From a checkpoint of a small transformer trained on Wikipedia.
Size: 11 layers, 3 heads of 64 (1 for keys and values), MLP 384 SwiGLU, vocabulary 2117.
Architecture: embeddings untied during training, normalized queries and keys, short convolutions, capped logits.
Training: a variant of Adam for these matrices, 309M tokens, 4720 steps.
Each number is 500 + 50 x the weight over its row's rms, rounded and kept within 0 to 999. Layers, rows and columns count from 0. Numbers have three digits each. The size before them is the row's rms in percent of the matrix's.

# layer 7 MLP gate, 384x192, rms 0.118, rows 138-383, columns 0-47
102:490559494473566455484546502530495622403366431574418519482507578516476509482439449489517424530397547467450474569497497488437519547377463433468505
107:528435518511533502451477468518531519473405544529434429506550440489409463496582483465551580462492567469492563602484522518543551491506568563420494
113:476486454412577489552559549470593558484562479454533537580489519537445468437484514558408489566539592441393501422514463481493516561452514476474549
100:487499518552578631565486559514427519464537499547481489534526585523536567426527622545592476487518449600556487520458514464491445465503467508568450
100:420585494560492470518378518494519526443503465525508561571641528382507491470450487517503475453464566552448465458570493384503459409403515571464519
105:359550420528474549551501498504522433499528501513494464533482531495422566491552532562552439567485498526547454550545488495418497443534500393514549
098:553605530583548581508473569487491451480549556492459498524496585459571505464550453540480538543480505461512529459483511434492551582483432532576558
107:524461437514460502431447489523561486462418512539522506562429559505414519489438506437458450450541506441393510484498431537499541434452517462418599
098:463499475636511514474460584543579523519477555560501483514548511513528535547461493480526443518512534578495571644532546484592460450554524458439451
103:420471544427523558511470531550497547545421508454485482589465461468501564501555602463490406459531437469341517487541429535495451557561470436478547
096:458511526527518552421438540467425556640486513534442513474590474427484506445618483540501504493521489472436560536503482442512608560517538526569483
096:499522400538533462467537469483519550463552480568575452561494473475610540445509502571490537503465563416596509514483474441465469550504470491501545
100:455500473506555474465512445491543550570494571455533512551508562408594502581498491419506531538514497447530530580507434540448491587496552428425512
096:453495533549554482493423485482447459464494518497500583484560513510404416490409510420428428477488566551486424503504542456470505530439549483470551
099:521548490361498442531558500521534473442480579557562563479528430530465426459566525527449485494499529495479563427488527522582502510511467501542513
103:479530551505541493560509471582544464490408541486503545390501484491603451463432418549532568543506508506459530475427515414541518484436575472486489
097:556405475553437511448547498521547464469488455504446450543510499490397481402533522537514467466573476614454541498490550395548403495490414528436475
103:457505405500547522494485480507469574495489524502472545527468547536529540500539461470566507448428462537417542505505554565391530506509623392473537
094:504498556524500562428512488516470518542619440531417462501453555444495499463552625467506467420510411542483446428497511542531497559584551457441458
098:531436459506532481485564534458455533572618456559490449531520499518497524434525526545539505439512574541507450538457400582516523504512565439498404
096:418513433402478513576543479560451496555581551495446428512535554510508548496471501470465451578555447444476429581606571566462535513489446518481461
109:519400544402560447576481404449437565488447463513490499412544454449510448431573576517438451498481581621557489531605427498494489491517454519493505
102:484511487470457498547478478528498491552567540502515554531537441486489463524517526493475518492516622530513551542597526521587449490484404472559478
106:567573451585526510509539456404514522448471458506492432503503552498545492529431509531442448528543440513553530474521528450433432459558462459420621
096:512458484496452433508556533399539533516486516469465373455497464500433499523541553521614462506455537569520502552446523531530562420503557512467442
097:489411563506527486540486507541486537543514542490512504488454538529477496473573530423478508593532405496423416544505513522492538529383515538495538
101:482468549525498409529410550377566507551431489608505501543478485501458490452575524596497466618474584562446541540545506507402522517427441527488470
101:458466456381533460487530456429496591454531549500561351519450533537486541506544528510565529545478603535479522546390580486413590437425427504484457
098:579541450462466454523613684381473496515420563574531488432494476418494554469499600461509541520513477456521532550494512481664481537527573477422494
097:440567458453611492515565607573531493533459488444463456608539552489455523544542402446441540545515509438577591494472476480601567468491517496484466
107:512521508522484462517584495490540461488534506591412518531426458507520502471551479515598534476600547546498430486459530512468464568450525497429536
104:506542445450438480483504498517584471447561571480520536544507492460381417456452570525490501486506581540507464511620394494483511475459564447423582
097:449535537487514450443516448494542447481496493542598429470571493480415601472520483564589476461503534489493507453406512452535561527549492473460491
101:457536456440428414457421483367429500467529524411501413485570409477444495439473521524493477587487636509418506461543597521499494533509433463477463
098:507513519407456391483508472441483455570479503497568480503505501425469371554474447434584522496510560594554424541526483507620491513474476469476534
095:535470486531530506467458446483500517368501451505530492542533403473471521530542525535470525439608450467525453495419503568426403525418581536459500
104:437473458528458437597444491523591566499427472572518449508477512535477514368482499498492518524528541417515448529484515494559505464505489479459500
105:427622469460562527575533485479527477508469410567472493586403574509491477554439502453513478529544468556466516514398605571507517455496546497427472
094:534518446469488491438463485526497461556512581639469500561602523532461500445500512523473611429520545546550533433500470523569438528514600507492504
099:519490544519562484499339477561542521437530529599509474552486500411474462370429500537455590496427515558521555572513518529468522660503491502557522
096:538549402409537523521527423488555517482461479411537422519397504465537502504515573587402479444526437553481558518530558454436601455580434454538510
098:472534471494559453492503491569426544534562501512469516525523460507432481443476412498447440571471560593470514464556484496501505510510481533541508
100:424443515436488521504456465486429501537598560558520565553510512487646460448516500518566446378422532545504514471474483530374491473569538449503540
104:453576563495520406413502449521583472547524506451489501560559474466497458442404576499618547494439568426438530520480479427530479454486431527452500
097:494564467564515472487467477521458522354540422496458473536529511469496493474553452469563573400486515454479427525454466526583551508535498359470489
098:497529534474504548473496612437547543568490525590419490515487599471408482371538558516533483496528580466494561475539500540549536572599489512534477
100:449474493388463447416472552478588484464441412453467409550446505524494481455489424547512506471525467477603573502529506487512536489431508510505499
094:453435518565474454486500488534517481501419523440440432442476537557526522511499506389352471582541493524456570528506434526513466607498579520397574
103:520466461474552414493495549487574500473590514482477518492485498474425540559609521542487486533545499572457502500476468548488426498448486451487443
095:495468503482442524422520412536477536514507538402511510499518516459513539550518540511658557522570520619518506511506544440418429520460425544531417
087:530585521505492486498544488563477452458530415542485506486544514475512509475509485528510461495657551536651598446375462493557492442503463474473538
102:556499552420585526433497491567478510491532416481545536481564540511455503457562466452563525448506512500352514491459465445443492508518528421569467
104:456406489450469561500471561538520527456571479442441392549518533459458588574487558535585494511516499482459521562588521566459460496550481507394477
109:523458518472470516524513602561500529447509483478437421475421488515546531448537549393557442521518593439448519541488490430574531601532581484471572
100:570505586456547492593517611562531556463550548527476454545552492415502583535555438480473521473481475428487395465448483512437481573483516458503482
095:447524453401470470549453536490505574451465428518459450474468407492453536434471478465495462509454480471478546583438538518556452541607453511485510
103:446549479515508392504460658507541541467424511575448486506448479485449487422514526555517526406493551396477457531512559548549508550548567513542529
102:519539547449542434500535540494472499448523523459561493544464600489496565491453508524531490545520508493514634481466515473470519549486488366542447
097:519533421520470467497485445528548536497488427525441559465457526507543453520514466528411503525465485495498487571551557514443574531400495490440595
105:494534535568472499465451456591488436526501493418474481542398445475485494482481613501497521496353651524505451510510547481501495452448380483443525
104:539606445517463497532515513453500502535480537572556530429571524457517514464540482459454499454548514468497513459512567502490551522558551404534526
093:497609469369478474411515477460475469479518424479454445483533407541561518623492602503492575473517502502566591502475543493544471470478512414545437
103:512512526402443520445484497511540582570484461453519516498519570481416562471511507477466449417523559438493443440435445540507478497483484509460560
100:503528463374505505540498408439421595555510536414551486516498500497371484377519517507489419505454512516504487590501440479481598488532487432497496
097:486495531500486430552541487614576603461592579457495473531560483484515432528605489503504494431438509522476522563456555415516542528533494468532494
102:476444413502518490518445475426592548501563486484469539575609456454482427411505619521461584500497553461483507457610522510481535504479418549494442
100:504567496539535494410485515557521459527585503581436523526432594455482502477407560457509571527509608491514435542524406446486514548519514525481516
100:500526510485582477472578524537498449505490466578471459558508503468466528450519457497437545601503503432431392451544479418545548423549500440499536
098:571458522529500482558514629504533519554529602528493438533571553468511475452560438502559555549431523503515483556461432441493549518565511494496468
107:492537528492421480460542537480523444553584518475542482577520571483500473611423540554539480438546498553498512507451504537552594513485572523487503
110:417489446528456454541602393409455528569454504440408470493495505490563504592525573454462489485463508459457449533545502504510495463462461493426546
100:509472448461509479482484538518475484539572517533453427580482481459531628511469590588533506523513503559468373488450506466497419517565512473463478
101:553476516563430468561490529543598569460423432525568434547469504480478473490507491489408471493515442530436372517543540524564579559530461451428498
091:542593512561480417442526528437443493478530453435536537497441509459514521424526530515534443492463532550503447609543467577557414513484501495534485
102:431489494433489411480472377550530527488522530600482467543511468446568442550494544546602402575476535456507474531518459403513488557460581473449529
089:546580549507491410537450510487475495521508435499591499453551610452493500456503450456549538540605492451499403498433556479454400443542455542494499
098:479505515521489561488572497533496535437521591558535489522416475512497509494504466498542488447526478569516560539439435517620617584437591369547470
101:444503480568692496571539440560473512462480440583479476546499507400553575490440629493543483486489531549504502505476479425516469548475475510484551
099:557550471626497521526522429564525536541488498536512499564470448492466506479447414399562483498453530469503508494540562539540387540474521469493527
096:452502465430489443394500419438457489518519473604504424495533410490444479546522531516472537508520571542504450562542487464479482425534386461561527
100:523532524477487580521416437479520415587577492510489409569491528431530514455377551464449466554524563486493508581517429434549547482435555487469456
095:459566444526446589442578441377456532598485472572564515433552506364451520548536523473480426456593504480454597526475558455501542430382549425463498
103:458552487522415484529503623478506507515489493442532462505579498441509444545465596513518503492554628527500532534502443527530564453515494492424513
092:492503526378500500476536443517458592536402460551481385469522460441498501442456473490456459454508548490465455458621523577464488410535461526564592
103:531511537497570519482524517509466540488472515486479534560534484494468502477517545461527509467516496512364431571482514531432488548500455497487473
092:458528436490532525559518599492552575468564531522515456510508481454527558517525504539527456452460460566512501587453512422504485462421553475462533
106:455504506515485442554484597582532488434543545497605513514450474455492574519537419500455614529601527483419499567515506460456545505439537442487561
098:505476571528477491535555610565552517478502585545427471490505585464607425408503448450512451475499647542507525480533469502578548455437469574536463
105:456506508497536450535534484555525457446534516541552526542583458433476531420471568474530544477495521469505534442462528373462543424542400634510559
105:614529473476530341392430543492623518550520460446533427515518503553578477456522422444525520424512547564483513503514524487488538480537504449459456
102:465489421462495472464506563526512474487495462525435574437490524479560389494464479531468535475502543615513530604520582507517555518418546498524471
096:507542528418503551419593543482597522480450447417467531491484564501497422508487540547412539484551521458472549514571507547474473446499529478534514
099:515486526444512529490467516533479557476522537571539570570411463402497466442455433437547460608458482457444481663462444533352582482436551420391546
103:514444449458648447486490539463425533485516479455460524481582559499588466483498477483542584574512503510475439489445498478572469458538499413523592
100:464505468469532437521519391502526528546471537558543480672453531459440405482509494373489579529452538432466505515538455453509475478567535530493438
094:589506436502551463489540398495566537499481480506515410513486429515402564454530546522501514517447463493497445477480496459437531495537445565505500
102:509538494597474459470454525429569490473452540501475470521528456480538505448539628467437480442500517462449503506527514507465459492454519429514491
099:576488453531549460445522486537555524534526459499582471468520468458416518441608518466487506344461513520491436522433450500483485504437463493543518
103:450496462496430544537508523419440481397548517531405509575547566472431494499389472455469515445431546445451477559532451534567453466609467540575416
100:521516544428494604513456510522420503516502502546498554515446501333496517454410492499503478472446525475489474481563371515464587572480462510450431
104:387509507545510456634497463504538516521469482494494496626486478512422467516547503458370569472501535477492444474518431461483562463505560543477468
104:438584480523435556513487512414454562542539595589546468491520485497447488494451459493594523508571527529481504606590525474531525500413477437496542
096:449469466531453545470526455423445416498421410498528481495534564534480404586538561458409528476443531568568530487501515571562523503423448457413502
088:461392551463600514552472578448549581546508392501568526429517526401517440489460488609554624477450451515484550514439500525601470374432417496508453
094:444524485525458550558501513459463378495475531531481480576481442522452468491485480488435579491574453553489358462570483392481479573473464473509509
097:457558463468552459529474484569525541513447489601552476596435541450558539445521450526570428387466442490482494423576471457581435468523385487532529
105:518466501546502514460505583459422529567496595427480438529531458524484548421577458508499544477504571585551532567469468515516493457588444513541549
096:517542510550515496379454492451519478568483573490537638581363434459367444527473510476511484567485509435486469477474463454544525526528426518552532
092:585530504498551384400428468535468507422526464565549468484510553494426450408488431522533471527510509398567530557519447415449575468455435505531573
099:469511490549543419466516506512557528448578513526483568519526511571464530452537477530460489523528561496397470526575527451470565483400589462476486
096:448450456475506559466575506449426496542444516496496468427507468436472435512454535418485569375545481531587548566428548500516464501551493476545507
105:441544479519491476361564495438579432509475541494630510483449426495393512497528557500460490458487552452533451530473495518473542459460520474484525
099:541574454504475527512525491478435597562420514536533586583566488553448508511417553489505455458499499517543507509511401562500610493523507499453431
090:503488523501471569427512539521470539568442411566581528400548484490564497520491534592536488460566493526507574521542511484500477544506520506540530
099:536533530588475452526549509557564461553447614512511557450558580528496439557476513514527517595524497563558480476551514492492522509348508452513538
103:447540397512526426506526566395470485530570581497513505539448440498363467465497432435568587469480478498487486492555504510533475482427529460479579
097:497521528489502534480562475466522459469481446562520514483430437509476672500494530459553451526546576452530456534577477469444509511540497437397523
100:551485438400540505523507476506566558565438437529492465540503483493412475439429567463483449530527503505469523515483410491439532544534574384516578
099:526515537429481498592541515533444529435467499450622524586513456520474621486538550453571456575432487501520505538510449533517495483415507560416444
097:483502576473547458454540463521408413497486438389590514525447500458569460482475495586542503485434497619517528489482585473510562516465467426432517
104:527502416521506534449444527518477542515465486456526495522535482478499494428525520522595511528439530531511553580556546417463501435441553496436509
102:477530418484572414466443524473595554451457549603460468527496436565515550445502527414540512460544429472491585507522498431522479519505497435582441
100:471518424424568445480558584473574554500436482525573500520422404595542531516489445474529482439476561455494513493528524485482504468504477534491542
106:513481465542354525502593497474505442456453524508438464453601465480544542500538525529481555512453545503553461517564566559438413522447433420483443
101:511573506404469468515435472481543549538448435681461547549528462464490368512506494521541523507536450527443535496503475472486417517513457461560538
098:526597523509585490540482577492487557495493510501496494435416520500463416517513475501499502490479449577440458476556512428445536493571443506531512
094:491487509519569473562469535488458438403508423530558464505495408439533508529612497576503551483559558473482443507452496438583514492396455512435427
094:516546436470473458455501468426553529464595429462411509526519465566478567508623509477472518461443502453479496571478584397524507562556557543492484
098:417558488479492476503498468495481552506467555488520534501498457471569501528520488511411408568504571596535464549564395449601531417479492474435533
098:565591509605411430518479528546486459481469529506535486575540493474470543471453470452404586598473553513494473497566582529522523615449492547425532
097:474525493504431499482516577484511462576471573546568412463494430517420528378548464457495633469400501470516474500432446390510508515549499459506503
100:491565489479519504491468467556543450440552564537493489485543588442487527447513454540437430469589502536514402527518469549513452517435444629434525
098:550524581510626543577402486567512494464500523523440493584523558436426470493539509532497520482472489462573537478483569420514506454569546485530552
106:508495533489490540531606509536594607553581553513454512539544434556584587538555536460569487487405511534455468489461539458494559447485558444489486
100:558511500503511404475596414501453492575527556612464553610549522455584483544519486475464517471461570554522499500563509527548565504456464455495456
093:498540452433432520508513470505551396501440412526504515591462562432526486501495577462545567398535515461484506422569482461524573566492509416528544
094:465476476508447458458638462480482529439545443450517592570492534492485519438484470453469557506464467501472531522521482539467475566487474475526473
099:465509498573452512505538524517474523457586497541470515411559444553444407548439455512573438451365567470403477509575544498511564397496451500491482
096:470548518475459539347516596465450512495487447498568527456444590415476390519484570476516457459549446511506504575443576456565479444543525611500465
099:415434507480544527458602537424519579500451533585527517633554506514422568463499464510421547515463561436481444615504512473527461470533469545513543
091:565433538450511435434444493550475458440455461433545573454529563401562410501481410545530549513496461488549532485468454557554481526578446497537451
103:529593506553396459511457494437490504500518562561465489569478398433593473454529470584473516548499633511446446482506571480462441553466545453515547
106:447432595537502485465487465530494490414535530474574477545448489440479543551447452434541509465545458499570542476444459450529478451484509372537526
101:456425504475472396452424514481491547553478461532448463492511431480562538365623507480544503528478516528454491497514518533458613472444384425589497
103:396521494468537477517515478492527441521542451433483479541535459375428471525568545486510395488507506440497475535515540463471580426555426415522507
102:462491492525525471548483546513460553481442549578558503496472422483503479413459427427493408500523504572374471564512431465540568428610466417465434
097:490518395489450500478549443491467504593582426460487482489562450478506503487562505489502514506532549504471590467522513519565423505451594489474507
107:452554513512497500435520514510567442542507435535489432608516419517520568490490586477482515462567522558513516449515540564500505573464429441426490
100:450485419513418465558421426357485530525447509385488375540481442445532494488530510496547481595463559415539564516508575509524449418421525443460451
097:522569412576468515516562608523557479554535534420533483547451475456405465536534489405497447458471520542525491572520541429489532512399593546456427
099:562467549405558389414486597481440422584476451503497540521493536426371488547523554463552498472595607516525492503613488455499480581545459455486489
104:438610552500493524541457592408496468513468544612542555490511535424514501506486523492554423528488499455536529460502490538503465520443546377502446
107:471566483559463522450519532533477471499605562488396561563529455478505517477399537474474451493598500487453475434510546510532496546417495476442537
097:500494494491488474467523509535443472525488495529493422494409419470473436444546540510476367546460569505454444460534485409453517493581455511482496
102:435583454496552438571498449503459445449518488478524466506555550498514463445484410487520477497516528520587420477497406539548611474568450486442451
099:456522490444412529462498571580596563540459516508454505510500454459416585421457491504412580534441592528486467510523533503532562532517451496513561
093:562572465505425522469503538491491485520416566526562504595574536466524478473496602463433465505490465456620423517524575565480480482482512550492487
104:519495477436495488429551487478520568543420502521404506540516497491528519464539491553486456393593565573420539575576534626537455508519525440500520
097:504535590553509620417501483553528552530450520547556519498536454508544457540482511541543529515564490563566536524530467316360448586543467559554522
104:470521462551443547446453550395532526627498587560484559508479472475483486505385491541477484506580516503542525490545544493421489485480550489457599
107:480498474551546475434469515484588513574584396450490511617530410547455529436609565449507538479585548530442547503543520429566371500463545521443565
097:506445455502473505549572468514513550468477424618463489508565447511536511466490530414470474487538438571509523514517417543515539612549560483443556
099:494524405415529503459525564470618455502390481503586497504497444492503491519464438519526498421542459452372441602453403478518503494541578506480448
100:518571520537492520466562511536499544417536491455524496463433515349437473432506508456574517525441463420602413531538468430593475545534487500430448
098:486420491515453461517505495397578485522493504564481386591530450478546626540514527552554461568465478526486543482534524404472499514476484569544502
097:461494503537486540559522517561498485531504523396527495451451436482412542466435514534494422512403513479445508505518472492494545484436457498514524
091:513549561511448432555448525433442461509440584478352554531519483474558525501498515523499529419409577420489546551424500551448503587481439578581581
098:487470476547611429497497503536429517477518557532631473537495403508503532552504572516629529432483546495486521545591467465457480522551515443522541
110:457493525647465490448561492463476466505499505512487487489530462456476509472503601449511550499490484464478488512510586539510485566546551481472465
098:550420460435449446541536497597449547501545536517453472559504498527534466473592417528605515553435598452592505524308554618445468485498452487483481
100:347493469511536585528465474449561479496469561575488395522510441493537554508482496476555601458506514533535485578471557426523464426532535445520550
103:465584488503522486448537502388499561458448529542555518502528492512491523521431517493414438464570475527562481599551552414569429511497485486427529
097:390451508536397525550555499469540472523510545458448444491549340511489472480553479408490560541530602650500439619497401527466528457476600490496547
094:487475472499425509455514481362561542480481445448516483503530517444467567464447378563524445544547529476551463525555553430521464501408555546475504
103:501530441565497478516501540536505531486456527518449475513554539448464486480467455543516562606433536514500587573484572550450514530559472593504509
104:435412517585455513497420502516609551497510584564438464500537436443474434527453526405446518504476587534513530518414555517504493500484532493498439
099:569397427449539432551485446490517498407534530531455564468493456506464392471561589594558494391508572549574538497446606440446452493431523425529408
100:532593509531460495478470460513458496479533471483539448462428434439412463488466445466482510486403599512524489585460636444518492589483504430462478
099:482429467500535478400470473437533518479520413594482556487573438446462513515490488422560534502438551514461535481484564402429550522535507480419389
100:513481453406485469529486407545422524457499576464541516510500630464589539446530512449504486520555524513489540472540439487471566527556520415464451
097:487636469520503553454576448584452550459515552426414498513567455458527490520525498374599520414506496511515537544471481615581489584540508492464483
097:416452536554573554557427460501560529509405546542499483440440551500470478440466573449515504484491483615507493513478430462496600421560608463497606
102:449495520447423434454517549547541479443497529476536525481442489409483455435448424454536536564464528542521535439454439593438373511455550557481535
097:437587528491453528422467541593487528476569498489513432590459486496549587494447505467442440488529583563569630576559454510480501575521522502526456
097:482609504580553593497499573531472540549543486454534452493454509451432511481583443466456533472439550610502550525521444434485537495513455503482636
103:428582512519442526417567583591513467580497517435416560454483466496562548502497534496471495553523513458419543485595459415464524453479421486509505
095:481558473632560539433545603532462502480499499538466529482507514478518476501488450436470485467417556510467453570442461381480530543528535555440535
103:468459472538566445516447519536524498475386556512536444505583490476491497476490506509492511482407605430471574525471439451499552508409423504535421
107:406393437557494508452577497483526467587481569517528511490511524460479519505407476453461510492555585487544515568382477433568565474466497456425588
099:462464353598492471420554533440507454542490478504524584500557459518456450432472470619566390516503578495516485469482621534477457508504419516510466
102:407547445444426561474567485518526462517413480533539474486466499443436493465504402483477467500485443502429499633551414513506505565500381498482564
093:450402531542506482483489509453566570415497495481557499445561468509432422492504463505449513560521435548544532535421545377478488550421518438452476
099:458437470597470444479515485476472453376474543486427540560500559526460565544373505447449446504617489524521539484514474468494491501436514523513569
101:491583565581551420531466515522464526476506410470515485480406557498551574542519495497535504476512454489477537518499522483528544597565525439476459
104:490525498528483500468469622515554454513430504524509498605532506468473546500356412554491509410528412546561560585500439565571461503451457476465429
098:422522430479578443411607511528487526482487477458511597505571568540507504574406530516492512513599478493482619449500493498572489503473488509486520
100:523585451424428502532566550377561537538479555529480554507593478478527401510444493528577557526537519496483471564377486441550474462465501525451480
094:455537444547526465392587494469530471516683433546512490532477422501521509562513526472525502422498480518602547495381468511492494493546535437512473
099:521479484542408503396552443408568479578462521486596514563472516494426503417529490506466469495535531528469436455482494417450559537512478468528406
098:400473519450475529510462452585490478511558504572497528492513481336445510515380470569591446485492504470535529465480439521583429440522519502471533
100:438491420436605556484500579476502521394390475552503515539420452456489481569437490487495480476470425503493542472455450484460465461544528528460591
105:476455484464580461534399462533562520547564463520438514493500488518569541445542464425523417599525509601487505525423490561587550496512535461455463
098:562468470506503480437489482471514568533536501500432469545554444550606506566472648509466524500532591478521414546505519531417482544430556566425463
109:493462436578470540565527483510465495561475514553464487540574491470484441468516493457401532473462531579512490550451590490502558494457516539365570
110:497585511490549465468495518374522509504555487532510499555573423549414489460529587521571481393479536564474456482445547429492524494570516481430407
108:405594454445411480460478498529424468389659520527457553497432498492557542563489565435483524468481549441504575536582456438518453526468472455473472
107:427516545489526494511538461528541471530602482489453490581539481471543579390500544470351479513467574571510451485494423496490543543533427496484527
096:516455542569506448491423563472507512461515625498453410594477466474497630454521497537387493606455567522491461527453466495503526492548497535481530
101:522455497499428493385468528529504473559576486537503522605517488464404547439387503559477480522514524449491517463498495507487536494517495553494411
112:427513452516482481469476429529565541543517522469485467520491500505524574473430454503494444515515595596489563475519523613524505521457456487415497
102:474490517471578516412488589565514458469439520424465517558479484468435561463474509505417528467489522462426527459552427561469409551531527584470548
100:443501568480456512501460501471630550481476505493541419518440491459371452581440550414500486472470555505449492604608490511429477574555476452559482
098:469577507514496505494472501494533577495479548461516434536484449460432496453428458490520437526435560585379552495453536471486537574438531440503555
101:489509584534522445541550520536540473534548496522513497494559551494491548476606541474475534505474568543459410564452488371521482500466508550443484
097:548476466461510448434574540476520473455493405548453445543546547514472438578526511519584509520517541508565479567495484582548547463397458483504604
104:447534470566523594500380518557599579563522508535403538587518462478484550416507541394537537526496537444435475427456448484513517441482531578536540
097:515475522491546436482497532486536461450545573468481419522511478427541405449505528542509456447449580558527505569492510578450521414590505487527433
100:443519431476514460448470552496577480648492646494506549533470526439460506461567515465473443605479579427489478480550546484445521511446482431426533
101:438535563457489372448452428511407555478443432461479520603520488521459515455479542550446511510481525559470531493502515408429537567477386469508534
099:504581523467568471503498499575488521485475455519526541525509429458468443457397595438559500516481426502475489491528502440518493545509430503409480
099:475540391534499476530489514542508508479461491530467521509484413549555500476476567501442438444517514603523544574493596431491416428570561471415453
107:540427451493499509449400475536420515577424588523478466485515430507566613490410503493510465425510491384507485511594438497464540509481452512471500
103:541506587581500472429382447458486464528396473547508508590581552445460491388443461498446402474529509463461434501479503424500448462516540569440571
098:485530500534552454529450535496586524570398449506468538507485465563466498526464496495520459452499445516488456535437532449588584494508524575437512
103:457458460532453488485506524443615428442496516461506522542586469463533479516500519449586484570489490585512401467479446454549547584471509446540455
096:522522545518507421527477515435502483539560460497473501500402519382521462474485509446538497563571577472505406534538486454479601565503485528481498
101:512623508508479474466461516482416491560450513490523489556572494446601493523564572479521468569488539514581550513531481521399458515543541480464498
100:525429474448431504555570451517466449361509534480554464492519493448546593525590435502515484520479472456475432524507449434575554498471462383513424
103:404551504470459494477477595525525560466396535499420551502484624463403491451423438462499557422544564468464463465563557565559538540493487509566530
099:467491456561519464600529479499465582497471492516425459480534485538566598498470537563457589499525511466451484519562488550503519406524438443457530
104:560503491461623526493569494500492531491510501552474442534428513525450428568511494409482434492551537486512484515495503472506412478506586470512573
095:495530554525544465519501587511521560457486548485428516535497576492424498384514505498409547440443539527466525421488503519519533547566483533588521
102:494553535451500493466454512454446557473490527580553470466578538477514503501482573502480553518514549432434530459451549517474441476465488486519500
106:511503437512545512536505492415578525454501477476465419593478483540489486459546493483484474463524543430495557493553514449476504467438501493434483
103:499465539490464479536471511517425544537544541559557432471496501473467487449415584469516633507521590534460477519573472452427517512479555426530478
104:442424563485475473387471546529513511447508551472419519513555515430501446494551405491513406555436477475534548483506486579453491439471447475523487
099:447486390525455475463472475439399556501363450524543546487525551537472569515472521495528495536492432527382397505474517446473521515515509473455553
095:519501568436469546480523471492479496470522596543461441467468463462477579498537566432546367501611561460446475540475483510430607461551509583572508
097:471533500452539472453507520555443462622493468528526404534568327520547488529498572443535473529537551417464511608529459512484548561487592491488545
101:466466476517446482572505417455615513398490475543406459558520521475511543574538533459463445512484611451426552459476550468567432409483509506585565
105:492472544568539507476526567499500528477450509528406573500445542464533529447504465552554478463564459539486521439536462521555475497614534418366475
103:542487487503547546486473451524540491524458517537489485494510513448536394560518460471448394479540587470511465556600448485440473470470507579482542
111:486575529454561394519539502485449477483522541595454395446535541494468552545465444535478470485528526473531473545450464588532484471439456492434538
099:464491523567538415445501542571478485531475463492476460491482428497526529445530466579532495532519478538453473525468577507477472458593503480494427
106:475546519488504541552504483543530506518485497403441564573470552463472499428509561607403452537445540562393557579460549461468576425483495477484574
104:504553520550549524482439551526587523538458537469581491550510506484420420475495500432468505483433534405495504478555507500446552460554611523458501